config = dict(
    n_layer=13,
    d_model=128,
    n_head=4,
    norm_place='pre',
    norm_eps=1e-06,
    rope_fraction=1.0,
    attn_scale=0.177,
    init_std_down=0.0,
    init_mimetic=0.5,
    beta1=0.95,
    weight_decay=0.039,
    final_lr_fraction=0.05,
)
Each number is 128 + 32 x the weight over the matrix's rms, rounded and kept within 0 to 255. Layers, rows and columns count from 0. Numbers have three digits each.

# down: layer 3 MLP down (transposed), 320x128, rms 0.179, rows 114-180, columns 64-127
# gate: layer 3 MLP gate, 320x128, rms 0.206, rows 115-181, columns 64-127
# up: layer 3 MLP up, 320x128, rms 0.203, rows 115-180, columns 64-127
down114:112064120138192194110072154075124106045131136154107118062129102034085083112111148120211113098098133146146164138084166119166110129138125093137170083133103102122143100133167097148080115155178154
gate115:127133107158093177168161122164139142151120106171102127175178172118139185126143107118040151139120134087142100093136141125161130108158179142169123122099152142146171128126116150112127168117150140
up115:139136098107125146106112109125133098170105122139086090147135122100207178124154114136168124137095142102126118118118139131145105114117144109155126133136118156134102198144106166137131148137142151
down115:131101123143127145098148143180140149169118123148120097142147174098180167131111134136155142112108152089124161150129116129130107082162107124167143062146155129133158215185094176144124129107176149
gate116:145086102098144112100126117117120133110159111146142113110123094098117140119105131066120063077108096123115090089139035150132159137182133167112143112134151127084143128137127163137156112113061094
up116:152158155102128142137112072152137125152118077184120142131103156080131114122118149054145043075115089091135115058138078153125133111146070096124203151157155114106155079094174144138196109067148102
down116:133113172125158146042148127232102159153157149135125098154161140133103123148100095144114114099181163152142145067138116158065098103112121156114145068097096109112156096060124107147148130177175122
gate117:182172101156174100126119081117126204118127089121112144089112149135125133119139143109124166123167108102110087121109189154153129117160121110153162206176163142171049102079130124129106110141162132
up117:163097135107082109085171130115117088172159125107127110147127113130088166083081150134108146169092107179163166111149112137162165111135124162138080088128055115114233119162170105127131078123110149
down117:107170148125134082120126120101124143150178161135120166156075114106096169151171148181111171165138139204192132123068158095157166157127161152127103089166114096164157117142094146096185184121199148
gate118:139173097174131139113141163147164119161099120145085127156127098114110124183125117125052105153127139131135097084101130148131130145085113098089142131146076118132161163126103123097140074097123152
up118:105114142079091131160141155151127087164114150137118152113119199100078126104154162140180136144146158088154126115089157119174157143160134125105159104130161060127146090116183135200139064145153124
down118:124126125157102117199088070157167043127116147134131113095143109109093158088162153156151141141092138112106147089158114103118179063171069098102141170080145112108131123132142134182113079118139152
gate119:094132172132164178114139118089122145145157124090151145096123113134127142156137128085110110092097133160174143168152122165183117144154098122122114177145120069091119115132133149157142069136106146
up119:150137079146126080126175132179092120081107183137089120172120161144123123086145147200119175151178147098124104079115113109126094140139165143146149105130126192120141114129128090110105184124100103
down119:130145130128120054112150114160124131108120132099138164134144106085138096148155209119069180144125140130155137154105121075141081132118082157153137123170112111114089157141134138155087128098101138
gate120:085128096058087176117132141058161106109089088142119187121125139113090107147106123145143111102102133141124132131136155113148131096082118116108126101155091097109175103155128150106136133114137111
up120:109138100093139127140069125165143137113137163127102137121119126165133179158124136089167116146131099091187115103129155156119118156201134122120094155157143137112084084094139114139145085107124119
down120:116121130108101153128101158107063099127044144155105085151102108141141164112114088168167147140125115144136161129166104142091088098150138145160127097163162117115136134178174109136074152107104152
gate121:148106119066147120134182192139170104084125078128158096124136151073163166152169126118135128162156092165119086135106070149149117132109152148116128177116123076155056139161111148146138221135128144
up121:105148166089119098106140084103173180126144110124110136120174082140141109141126111150141094145166158115146148093088159133195134094136111171115077135148076125151112148162148086114077150078118165
down121:120153148138192120130127091144087167087151135121143097084133185113150155164163147137172147075112089092122123130117099133169129114060162163131109116128067173086068152117097113128151162164107114
gate122:084104064141128114121074096140132176121138140116155173159146066150170133154122100103123174139136118075138108112148151187067159119111152115074109125104123139127135187148125186083154170134100148
up122:146080180133154083081145127117168079133091104136118137107124171089129121128151100143138153120156142164144148158109148114165121145156102153177152174209003130155166118127144031138089111118130125
down122:159129085140119106116110082149130105097105123178151117089164186120142125161164105074100139132180162161074139127139126161154150146144129104130145129129059158195140095118164121113112125117156182
gate123:109115168149130142135107141119125151142159089102176116092121100117134103144100143137107156152112182126075126086133110183118153122120100134061138090176166145146146113162129126174165076057121037
up123:149150079219120145160140129154130110156100102167163152154160110109168113098174092145122128112133159083157092145157146127119134104157153097151126127149099092131100128052110092143144161146074183
down123:185149068128116206148183150135160116113118138131113166154154133132188138173105120149104065189112152110134114115121140150064128089143142127139143137189125079095125140118156104041162168162177139
gate124:166162179153143118139177171122077121132159119184085106141095156138139076119036084113101132107053111178125177073098105141124119162126139123155176129077144144129102099115149156094135117172115099
up124:129139156168178113183151172165108121130173175211138097125106134174174087098084118088093149091090112149117137094100183143156157160098179106130177142052160115131103135172150150102132160166112125
down124:141103132112095128126140121112133077134129089174151137131168136134116105149170131175089151156098177141141104096122087135111051138077153138181115132136132156171121170134113172078116167045161153
gate125:176182187093102134125168111144155173147045130200186114140090165145135141165149137153157150179156119176094117102168129153169110110180148174103110133070190140159090161091123107190113159114097131
up125:117172137151125107102158158085109130128154165097156101223125134148144038106121153131070120140175138123090137102176140081123170177083130139144116174112157155088153127141136081100146110140194089
down125:106122121156149116090138114131129173158025139114179080158122125110173147078079180139144106165168097154085117101102185092185152124143155192108132110143162168102109074114127100138155121096141139
gate126:175144162140059085112112146150207154168127154159108144055140188138138182120144184236161036098081050163177120200063127108074159155162182152090115108112180202080200129151077166153141108146104097
up126:194126158120137072147083255150126117133070117136109134125143126112084125095129082120126141147131046137189154185102156066077099139174145107124091120106095150107110119107075139186125080195143139
down126:072170084114101112048077220152153127104192104193115117042109164120127143094190061170143207169134127125156162111085089150135161111103100058116101120125136152179150063076095135140089133162150113
gate127:173142084128102114076156100158128116100138113157144106140145128171153108137083123088113198142118147150122111219149149078144141161106124113152099109141085108123064121135132108104133104145176131
up127:126141150131140135133118106127112170132102059158041153162130154124134127065069126110071170129118107134160137117118102125152106169115113098140111175126150166133147117141107164117124128118178101
down127:170134141139113155110140179112164118163122126116096140095110093139085163138137097179168094117153099135130150117142067155080147079127140172141134134181105156133159122147109179106069157135058107
gate128:117118096145150138147141156129144132073143113105120116085115134088117139116112134190136099129114097077093129155110134178099078154115133145150143140135096176108195109194102159126156115128115161
up128:122164120149097132146110150174155126121137096153134123105061146118168149089129132144152136114126178115115157098090141106108103166147120155125069148118102134098176145180139170158158122151115143
down128:150139112136087113114149114145164115133170155206117085098170148114136093176155086169154112108133127155127134123200138116066130156138120149130071084124072134168121190159114125153150108146139110
gate129:064151144098091115086158094146086098139109176135109122139136142071174133159118137126132126163095075101170129134066149164117114141070184135118138192158096107110137140137154145150161158153119119
up129:173145156141179150156079196108182149123131078124123088117141126201099145142157146131110149068150149177091167078181150100123145079188085114172102097157112158134129110157089118101098100085121138
down129:147172119105122132175122090159071161118075089141119182132134117133089121106119102117152083102111106145156142163130133170163160096120188105098143142141115171111117166153097128173139165115114132
gate130:172133129115143137135128133110184159163108172095070073110130089103128140134070116159089155108145156146110145167130141168126135116123109146130136107116091133117130118107136103167159179134134123
up130:190138167117124107104103141137131119188089130090149071134163122143149113134078125113143158118099114149167101137158176147082129073088143160124095124131101152117162184093187139143145148130137113
down130:149089130139164065155135178078139151110079140187102123085152126135117138159125102140125127144064120133115072147172113120084094084137138057098149134126098168105085136112174137141134140123133182
gate131:104104111174130157115130124154137156100162180163124090145120168111156094135159084126101140118146087130111147128113156146182126121165135157141143159122164186147149130209169142127073184143148119
up131:200096152106128143155144154096136110146118092096118069101141096103136125148123131147150166150145129107125138123115057125106182100103076074095122129116131103115079151100126106115114135099131176
down131:159180164125143149146109147057103115119087135130098089104143112132102108120113116138136159075127086156125153166097087103145168093143116076147136100116146090130111158086130142175125071116125127
gate132:128189154148159128103137121122121134086084124127115090114148129134132091114100147122141166133104160121122148139145152109095082150068134120073135152091154132126137156139152117089134120116145106
up132:181170172118137117123146125108139133087112133128131113108140113116138086164094106123150168150090161120105143116151150120133072163107103154126134157092146125084119132143135131119114116079124146
down132:097188135097133154133156083090143120104137153137110155113151091153117142100177100114117215109168134175143143162114167165149141110096186164149125044167133123107073131149085129135111140050060139
gate133:123149158152132126141099106092103154232115087099132185106152153132129155078129108108136181147155084078101141132136124142157150158110116095144124168139057081202076055099172077124172141110151118
up133:129156160134112153143169157121171114107147167158103089100095140123116151114139110138127179127102166159154123075095118129157085114157129128098179202059142143128161142092121126122127123190159133
down133:150130156075088147119123139160143112141162107126124127145103179131047140176127187140131156125107186108115045087156147124116110111133121129134155188108128171090150148122132115126130108159107135
gate134:126115108142082123095091087133129110102168107105149169137103111068152153147197168129128152170143113082072074114177133157109105083120151079121147159123127130127194161110164110174137160123164136
up134:161146113130161157103134187135099136149101155142120120159155140113159085140093126175170113072135105117158132197099126131149102204141128175158155073139115112105114062165117149120095146139091146
down134:167099129085125092136078134152138128129122131088095167160133103145164147174133203115085143153102147156137091156184117100116113168157111115147135152137121090172130119111107127075143162149126159
gate135:122168115095161108125153069145182139124145141140154118092129112184137148133109139171121097152120114120050115137208126142174165135113131127039138128148117230154102134160129179143132152160108110
up135:119155148126106172112125136134157160157135136115167130156107135150148164131111074097151226124135080126130113081175144144182136093073152163057122135184094091107144074142170122177080122137106173
down135:120126154104112165085115130127154176100118162124138129135080147079078190140135127167039147079100131115187081110097147148187139094152116108117102134161146163059129149109143096150074145201126168
gate136:113091164079100152154042141111095046155130102147082131194129107126170115138159180134101138171173097103085163144140162127145169114193154113127160207119155193095115115125096102121143071213095092
up136:126120093112126179151061161146152137132165181175072108235129176115090087094080161171092153173146102118117144108180156151069108090152121158066183178154097148161158108093107123140086101184127156
down136:190117139039107186086074125138170089116138167184090110181123112094160090128128154151139146103133113138033121147109154133135067146173090136092157100162168170145155184137053147159125203146122105
gate137:143106125158120079152134162139125105139099163140115188131135125107116083129119120107108151096132106156138150129153194126165103110121122138116147106096111136070127116095131159123100121148116140
up137:102085136140150121110129156151129126100107154180138105145112178150114171081171134092115130102182154079075111121190111125091164143138159134174164100112128113155088142150097078100152145134165061
down137:106183154168134155112108164127088147123121151201219180135120159124104165125146145093154123139154145139094163091183141208173121161097138154150100095087177114131096106131149113119114121160142119
gate138:108075109153125153095086135141134150071199105112114116102141076181173145120068094140113160137120076134091126215125122108134101118104130207164084121124107110182118148158110135165131092184067135
up138:132133122175126115105114164151148098148056126077109088117087091129128129199152118135152166091076132097064113113113115181169131219169045106094085097129163169060109095118140176154110168117146106
down138:127162074081141173110070139132153128105091133121130125149025073142114114140152185038149113092099126145082137057127143114184173094103139077146085183144184177132142130146120139112126127142205115
gate139:173138086123145175136160138051094103068105096143113169139084120128105112109118183225161177128118142109157157103104135118153096130136112126135102121201116113177162081112111183175152123158075138
up139:124111200141139129105095100177131117144088140115115056132135173121154127123156081113054073112150129141098140102143123182110139156090116107104161117047129178087062125119190092122152126115119090
down139:110139129150122090127150120163158156151078160121171098116195150097115110086183128096072089113150127097086168082167162151104147118119111147147182079047177110081089087098099078123127117109121138
gate140:158138149136085140129100151104126100174113106110134086120095112173105121145113093071112115137065167136139113148141139096106102125138054128134053092135124069110125140158129123119117127170150144
up140:127147109115128148120150162163112171099130101156042148185063145105145123134154142174134132155142133181141158136089161105139166126111134115091122152123155168106124126090110135136113097129109101
down140:137068130129126136151137136128143117095148116165130146127142121148157146110124098141104089141184114102154098033096118143081145145153121168138085082084089107101148166160146126088093125100104168
gate141:153112113143108144142132153114153116185146146118168159123136093110117143106120114117145149104101142114128110119161160197106122112121122151094135152148157167128059150147143119130120150110116156
up141:143084162160114177135136129127127116090113082150108117116151136159132106123077129142145095096193132127111136122151125103094122185175144158153107137124070131116185094169126127156139058131127130
down141:199086132130098118163095079139110100108100124098118132159114118105164143116137079142116120101146119136101115156126101090126074186148100130121064070128176117147134159076178191154074069102121145
gate142:113143153133136122142065190153137137181160132161076150156136155134161105118118081157127110135110135061172102111085149170119093143096075170132164187042123118097115056126127173089047127088146161
up142:144099078138143132118168147175128136148145085070137161120194183189106201092124121104088087135129132148132169104103135118120147122140149137084115068127115163128153146108117156123187149133220116
down142:176073124116167131132118171104150106148098109133132137089113107160160166096039133090091089179118129095110173157141139128161146130100123124116121095101165114174117151144097082110131160098156095
gate143:151178110087109106150147101148149079101166115114061087104128143113113129107058129096161197145061144106155043160149059164103101123083169100053156111116158169116067160162069109180129169091167123
up143:168165080128112132138110172197136071081178130119083128090114129153161100083085146111179133161085140093139045137123035150112099132071191087101105093063165139126072144150063129173140132097142125
down143:149112126137121125125065155173220091183155158113120189194129124107146138131161131145161099166126129073140132167112117153160134159135143189091100094091146101095167126123143193122154073052167085
gate144:186109197200153139090116129115174127098098134131061099112094094151186172127083111172128086056175120087131165056099093172152097154114143166135156136148118176093156148120149140077108113108150118
up144:170125139129125105084123180119131083140096210128080121137117079097168146129150131119126158196143120104128110134171136166122143115109241203105092120115091137083169196157115078133147139102072187
down144:162110102139158063131160139060150110160064092156039112118078136089173088133127185142105151135067169088127115167172159129095111154076139174087127126140153170120142122099114154091143115134108115
gate145:139165119179116191101125135133138145145167121080117181091165109116146104137176174152077114087099167118151157160151059134195077076135171132162148149098177087159121127142105093148115156094113148
up145:114165141102154115123100129147104116161090141155118145134153127131092101134073112108193118153121114129133095131123173142037135168132121107112122117178091141083111140112155130116119138135175116
down145:067187137141126149120090130180113151122128162138115153113104103103157123166121185088150109103162127151148084181163139176109116084114145124150110127149127101153093146121068118179139088101170137
gate146:110077144138100069133095086118123112146187134129113159129209173099113104177103199113094140121132123101136131074179151104095128150155103142139142118118143196188123142101053130141142102156092087
up146:119183128061056126097164176154111162120085174155199114100108135161128122137154084184206111165100135104138104171130104163130092106169188104089045087133087095149124124128144105154125152138200156
down146:117131156170128072126219166105104177105168095104158096112101126088149083132175078106099156128150191142141089155101120147081090121167180161100082084163130097164097143108128164104120110182190127
gate147:126133138155166089150143139129164175127185087111140198090104123121130124194099106167093174163128123154096134134155137138101125118141118138097153139109090107119170095103150164135124109159176130
up147:148140181091115140121146074138070077123047167132128072166107125110120071126135139102192088103128119133115125142142139148137139159136133095153143125121156131112110148112069124131108154090070119
down147:145111105134140078089084082116125120130089104098110124205150167098193115119048150120208108082079077163152142173126052143127140129158135138104109149140163133216118131109171074138109135128067155
gate148:119095120128154134126207140141122131147091187108108133154141140102115137068137213136064123182119194133126112117198113089071094094151143125112132163134116161131116097130130065095087112178102122
up148:168132118226121136126105134065152113054106083140146093060145112159160076191183112093108057114132156138153158111173152119166138157069101179117144114109122150127101134122161080147103110109113133
down148:132187060198114064189133169103133127114184140127096121164124130133123062146146077172085095101204164087133142129119143114020121127132130155125105104117116171091120152139147132146155127181124141
gate149:123118142201188081119153110200112134127078128142100178154187175142122118115131131119102146147177137128141115128132122072093099087160130120139127172116152106123131129092186139095144148105104122
up149:142118199064076153125148156109121120088126122143139062098171102113128129114112144129105116072061122128149147162127169120144172149093142154110148121124116158123171131131117129139113099152130158
down149:106122094106106128159169092117098136154133211110164105119158147171177114123188157142175161102095198076142141145120121085147203136115160171110135097126064084105159144195140083097177138108083142
gate150:075127093148084148119167145121112125099127209089148165154119189094112108134123139122117129132135143113139138119145162100102118114116112163141154142089164125098169143094122134119115118132102129
up150:111150100095131105108139107143128168150107081146145133181170123103128138116140100129089122153130084142148114104103110158135156132106143117094103101154118129138075161180121168134127135130152097
down150:143160103093179146071118165130084125126118067155106144107133112152104116118140153113129110126105109099095086099168171135128164128133169119119167145120184168139130117153139084117150155135101099
gate151:164081141137129172115117136133142120160135136116094125140142104141081173111134149146066168116122148094120141135085090129141119140136132164146112094106121115117155159131100145139181112130147165
up151:180158176170134145175130154077109165115089143099148087099100159191122158108098221109118152215154075092125120129187117109096146166125141103170100170088163125096152126146166172111197117113166155
down151:101155084147130115096211158135114096130177125107144095040136108125089107146120158060163105128102146141099146122075151135157095084083113137152137193119097138102105083176143054104123075109041118
gate152:133118115089132089155131124131151097145164140148127135165136107145142127110126144084124144165121121232133107161150102110102128161152082151083126139126137181111113145130148137198144104096156189
up152:141173109136085170081138120142100157159151156128193171107124122072160106140090094132146124091165124103134137148147142119088106106124136116186133123130045075114123134109097095167051150131140166
down152:104118132133142149139193166099087113128106095154188199135157117133091106129138098148072058120128140094113172108137102135149119118134220092171122132135154073124087054164179148114112129165082110
gate153:125117207094130114119134099114121157148187141155101139105096086149136203113176149164136177162100131159092169098064121179140159101088115140109127123145105083142159106083150119146139129178132132
up153:119129132192132067123090143134155084123151184106116146140140133157109077068126150140143091115130105081135147164120186099074153057185151101172129084126123135141129089100163102087150176097146160
down153:128100169081169074118185119146062104134172124110058222123117111144127121047024129094117064159112167105092213111071178122145090103158170118104076116120142127126147129133129125159114170165132122
gate154:075057099149106102138137134127112136129093189126163134119113074127138131133144200104201074106078081091145175154146116130090133159125128114115098146111087131105141130127121126126143136135127091
up154:138122148107089104058091130174104097128102126152099181106128166108145101196101054129105149149125142168171094165087088126155147090107132139138140178151121117182137114116117126124108135138110138
down154:122133116124136140084122111130139061144131120084115152137164166125108112131134103104053145114126158173094105114122123134168137157131105127139113107143156114167117123138154143121135125133117187
gate155:151126160132152130135141105147147112198146100164060151124162171088090176094149104100130114129055160166093135086153133125106119175119155101093157127086172163094125154081124185138212087096155111
up155:123207065127161131108088110101124128082079132109128110115037086167185138150114115129101113140203140139166197124142177101107070106113163150170142155211126123178131126152097103111145106181110149
down155:103174049100140160067150150100170140125103097095178133098101129107103216109159105121133129131115159090108075146126096129140049126132177103123180108148081074088160098118140188127135127130109120
gate156:082096096133136164139134137106169090156113101166110130161177074144136077133065134144145118118122114130134143141138156124104127144111158147067107089106106105153131191152128138120143146135158105
up156:101150083140141078143209095132107118112149112162120099153173159120104087120156150126130140099150166132116169129099149119129151092117152166100156183169107154133141147127121134079126123126053164
down156:094188068120112077105167110117095107098151129151108081174147163097100137126131109141134179145169127133092152133118152129172126113166131129122131159157149125107136081111098159072130144089189130
gate157:137143137096105109143160154129172144162092137146108112116113102081117129101105124071078133074116136164147147080154088154084197104133120120136164111122095158140123137060084099158166158107170114
up157:121075079086119176131188105094163136140125122221138127138090138137074151118089131115145158158135145120096102112064148164108131095191148151162129050126120099136128123153129127117097141099155131
down157:156107129161134101118122126106119086174153101162163123152143133101114134116141074137109153123126066134091118153059119150079141139167163124171135123167065122163137147198132116048133153113140144
gate158:064095065169152147000141186127113147134084157079116145184138104103138175133098144168149105171049120135125163151100149108136161040125123152156136100081098198161183081103130137139102114129136152
up158:063118096187123155048083121108126096146089132089113102166079124053169123114185141161115124162104108146147161121103162163129191134130131173181171152133083133140159086070140078158133145145125115
down158:140148117106131052060093125126113105174203076068136121127073125156115167119123131179148160138128120153156109126094144125143083120113172139152031143060085149112124067130052156099175118120118149
gate159:137182153085186079172119162162182156112154092098102053140114166134184082155119094154147125127127116124175128116109182108161115124137071149094157156131100128117152120141096075094178147139147147
up159:155182086110120099137129198181171132099166133092119111145134135085173075129110093118105076122109111121125138123098198090135130088139091146103149168148088112106168177170093066069096118093151147
down159:185102182153109089164162110227196143107149143137097061155088091107145087115043097124134095178139085157184118128106098141152132133153095145103093152121154151127112150155128052131123149108167102
gate160:075154151097101141148109113126132127092117119135140155108066132114095123121077153155104090127143151092090146072122178111140120117108110125111158081131129086136192134122143108104091154160123139
up160:091174124089092124154080187139135125114130058118134117116084150112116168159112171162119084119171111123216128067060134138147159139156131128161152112116109104137157160109119180155127112144127145
down160:155117170137104134178082137091111132104081150139150186095175126151133134116081135170108086117101098152110113162168128135110088125132126131097180161135131115080147147135072150141097207132126127
gate161:110100145162075125108151163138139108189084129143072122165117124136173115171153117134160141174089171112091184142098117255142138209171123094071142137125118156142100123146132139151181166137167146
up161:075125117097130126128160192128119091179136144142085087153141097034094157130088145155093115130108161103089061071129106145135096193159088165124116086121104130136113115112126180125085136163113123
down161:098143108194090176174182121081136117174148138124127021145077109070098170132132061162041154147130114112109121119182111146110129146128138131127164086145132088120093092168135121141106126162130139
gate162:111154143111125120093108124149215164124094109176038167215209084167145101145145155136076159098101161067113134116176115155130159101142158162079116196126150103103135117054135130091173189139163160
up162:119140140094134100153125118166108116156129144154135092157094086165148185133173152111056184090106203149136190114079141112169181125138086132081100120128135152184102112116041201150108080176125157
down162:126104074114100111101122066188091124118126128133149113142090107188146120115080186094111124070138130089101204059077132118217156122102095166133115151097168158152082075150087122107131061113152153
gate163:113150112137137102130143083111177130108131176136149168122130104178147105099116155143053115194153098172121030139108105108108123128201184117153109155049167137077109171103102137166067122155116080
up163:148099130141150107163121216136071172149156137112066159151157154139145129167166098133195117103141110110106209118143144138124175137101098130167129049177141103086121112199102117152156132129072099
down163:102129137131126132178129158075175131155115175086104149133129127114120141158146141148063152149128159157114066162114074081124139105156118139137116109093193088088103120155054158154071123156078175
gate164:154137085125107138133174202092115114129157130156117077090167219194108124151103194138180103144157178120151186120129161189166096129175165109099101082103115064167101122148147103128134195195160079
up164:151147104114123098125155149114145141123108109107145115101154153165081106072178160185096143145174113140112097134125155137073084101168150127106125097135122109155141146163124165138146140174147142
down164:125167129150129114145113181096096152161116088118131111139077172141056109123119162131161123146102127137091141099148105169124160088165156090148090186140133078155188110166114148121113142106149123
gate165:118170154101093186121128137083172132117082141105130130080104111115101157176131154161117117126053099119100142138160105146089144123124123182048105101199118065131115167106208161116146055109126152
up165:174118131104157148153134109149126130182130129149104148176160138135106134127119123141143098101165108151116120111092133143157107081110138113132183184064114179160152086136079150097135147203153119
down165:163210078111149126143145095157158173135081134109139130081140132150109097152147118117108114106152139110103131145135158141106172147130100122146110091100090116186107099158125154136136099152126159
gate166:159118153141093149140067140116111138075142118106098086134135133062103120125192142132158132133143101124138137143118136116185116133110115093133098158125138117116125074155159089136114177151172122
up166:102138069124107135114163076140156071129119111155163158143095175130159114138071099125103125114117118135131145134153188180098173115140118162122089100095121130136119139088107162158110043081125142
down166:086127143166090102111085173123122135079093114096104098133133098092100166188119114142099150129141142193164158103141155123123150158160121099135178085144106145145113054146114163180167129081145188
gate167:150161170147092116130097163085088143086136155083104130091149110133109140159101164137166154164158163128201122108160133110162158134159135105108126120168161074124120095159177165064106119156121147
up167:146084142120140125131171151114087127155093103130109124110173156149130152125170168139101131121168137165111125193138109150119131150097098147126141124098121170156147112111095100149145098116143075
down167:187105115158096091112156107122126137101167155103151151094147112119107114110129127113118142149114115105130176124113215149113156145122094094163141106122085126148139118151118166113069126126082137
gate168:109142128131135172158143154111092160154120126057136115142154175083071170146129139154157098059118151133181101137119124120184079168126119067128181148162140153163200106021108113058152149122207205
up168:179154095098130116140142169134137143206147138030117128123145175076139139163198113135127128092174125170089139151101109083156121107152171125113165090117177113155206060163190092067166189126106160
down168:114226108142095105094067160096116080205120112166107116124117077099127130130140103084069081162190039165143128159044110113177178148091173068098113132116134154135139085174155079119156116078089138
gate169:135101147152138162095163130161149131153142151125152115147075057190113149118136176184116138161155162125121115073070131171127109163132137082091152149173080092145087160199087156138083147111139199
up169:120099121152128164080153144166115120182103107123107069152070109171097127193166163174123157129150157132127179122110139135120156113129147109075136164172090117099099129154083143151095132110163192
down169:109122163120107155135110111189149108129129098156137129144163138113133119188162137147142077150108139116108094103124113079113088155105126067154132174067122075098127142175131113132115107139145155
gate170:153101095129149117150158095072092165163124132130142111127083128118151109103104127113148123146070168113082151106148134120139100146110129144119128125099153169148151127108129126147134107116101127
up170:145092103149151120145164122117058118127110139181102134133082110128111125134129144089153137152087113160096135132121126103146157168111115151122154126077151149165119127127098124171124099107111147
down170:099093155109100130149134123168099143190111157118127134162106106121120140145108149156152110118108138114148089136112204107131098145140147132159071155089120110123146122091158146169179125075138119
gate171:129135082140149166138123129168161134115130150103065137123101162139131086191073135131155116112119121173144135131132153097180077085166115136159152114150120111112195151097106139120154168106112143
up171:113115165157120101100133171104138118139073127126094084123144164131106123097120121060121064119090113130114149146099116158133124130142154120114134135108093098129090121144175100155156038106144081
down171:097203115101073119073177149082135178120089125099045097143169158105122144129088152131158142056160131118106194118119149131139129178118115155145102112090094185169128135095130124129156086089148104
gate172:113197136102145162121150117137130179122077176149161138124146101116105211119138109151142149198172096100133156155167135123154136158142142107115151150145113152094144121085136159142126106177120139
up172:108110193054126150119116118136103149119098187149141117134103173117156177165127141197139084087135076174136159193122198141121162137147175138122106101107130115165107113133101140181042154180095105
down172:170114154132094153136117173119202194073107129119168080176163124109137162115133106154082082074158144127149116147192129183114153139124130172101125157150185163146170061115105136162115153132083146
gate173:093066184059075181151108155035120082125175122082144127123107137102192169125152185161075127091121148149049112139116101148153170170099120211122111223119125077147106135127167133073130134100074094
up173:131063134062072146168100152068148105126133156071166118141100191093168173083162162135069118159163117134080126133139119117145157180100129214131125169106151078139058164112168117069148112095057117
down173:104111133088132124127141141148096091116120140135146137136069181187140110135154123164112145096154114127119140108182144142111115083126127163130143135123143154121127181117137152119119073119111127
gate174:104155154140193141101108108137159126190099153098136112141110138128165119090084115183146135099125128160117143179188147171187124125086166137153156147162087118164200079121105115075130141130120105
up174:167151115145189139125088128161125067145058197142114119133114161099169112080101130178121146101127090159137120152148149134135154116118167176152149166143115147099196134131154143100107114092116131
down174:127130120128165138123043154117196117147087082102147155190137129148176107102119109134152094149154082105154113199090132159106120117127186062123140127121153095157131183154091128125148096112153150
gate175:103120096228111088116113116132109139127090085118118168085121124153139136142196131174138178100152113143095117186214161143127100126162085097150129182193055142147153139140135140173161088148141148
up175:192147131108180098169165100195120109128102204093127144135041146126052152136056195112133140186144101150206173100116108084160135179106158074109118126089110138142088134050082122104103096161168191
down175:139132092117148107076096159110082168077095147104169104138159121116087151102106127130168121119105084129174110174088015112118089091093162149121106105104090145089164148130080134123205067211114159
gate176:148091119087206141182052131127170112099123135143164163173090113057165117094071086126104085097117120116113131170099073152124103076069088162167147112133119142061063128155101117143167133074193100
up176:131099095133076140094150108144157159181114229113124099134114153166092121164159173128152126155090146168066139133142177103141120146125078072087118000109137083072154117162077144095092127182174114
down176:119161113148130136118150086165047093111157149083142060118102165212099205082141146171148150084109090149084165133175168165178149101145163132085161137141136133132130083144130154105102121131166084
gate177:195095151116096081167126090157102174099153182122114140146118067081121119142124132127114134085129131190098110126068085110092125110169098170119157131075153164081194131130121132115106121137149124
up177:136157123115111121151117148094103110051116118132046124100169074124141142118115122205082160056149160176113094076135097119123086127163150120116113146109156077121132167161121161113093124127086141
down177:137152141167111128124125170066058146109083094132148100145162122076176092180094052073113196100098137080095151127145132087145140067116137108176141150094157088165145117127092149105092094121144144
gate178:117125135118101106131118154139135133130184144067157112119109103141108119073179096173133099099161089123098103142079084107114089082165149151148085110136136099115126127056138154127158197142082110
up178:126115158148133122124144154143152141151163122109146112130106118151113158059171105148156149094144087146124114153102079143170072096189171154119069098147119074127100092107169132160154158144104105
down178:157120146116139112126118158095140113138155109123126107124119105126094136100180111101176096123130089107141089130105147094149081099149125190186088130138112101091140154074174141143082180112109116
gate179:164165166172099137137079095142169091153141135069129104105155097117144178166081069155151122085139142168137118158083108152124138127181089133145144107126045121092121135142147098136099106076119132
up179:134148112131128149171197084135156079165141106146118155145192168146145163115159132035140122214152154145175151157128115096086134146065111111110144109125130146135130116115167167155189122107110095
down179:130101131153082114103165121079162128150187143062161099100113166151098117129128113141105140142167115035144121088107129148185146072159133157142167131189061206082072111073168117109121112203159108
gate180:122192095128171136151122139126167098209120145097169099167138117130112172103193113161117122147128142138133129093118145174162148108111101186141137156117148179138090156123184127119179137128130158
up180:105178140128126168101097113167116135064095086115123070144149122141140139085125116088123141174110089144172171120201107108155125125157125147142086127112153158144124147126105154082123093092140156
down180:132104165126105188142092128188164161072162084121133089138060182157108123178156142028128140146165130061158144150114151167105144094154048145137114142123111142128111113180125150146073153109212127
gate181:114083162156159147069139129139176135129166158129083196137120101121085128147115164128159124066136133166121174201200113120149174142078075132144089180104169097152076178185156105104073140085110152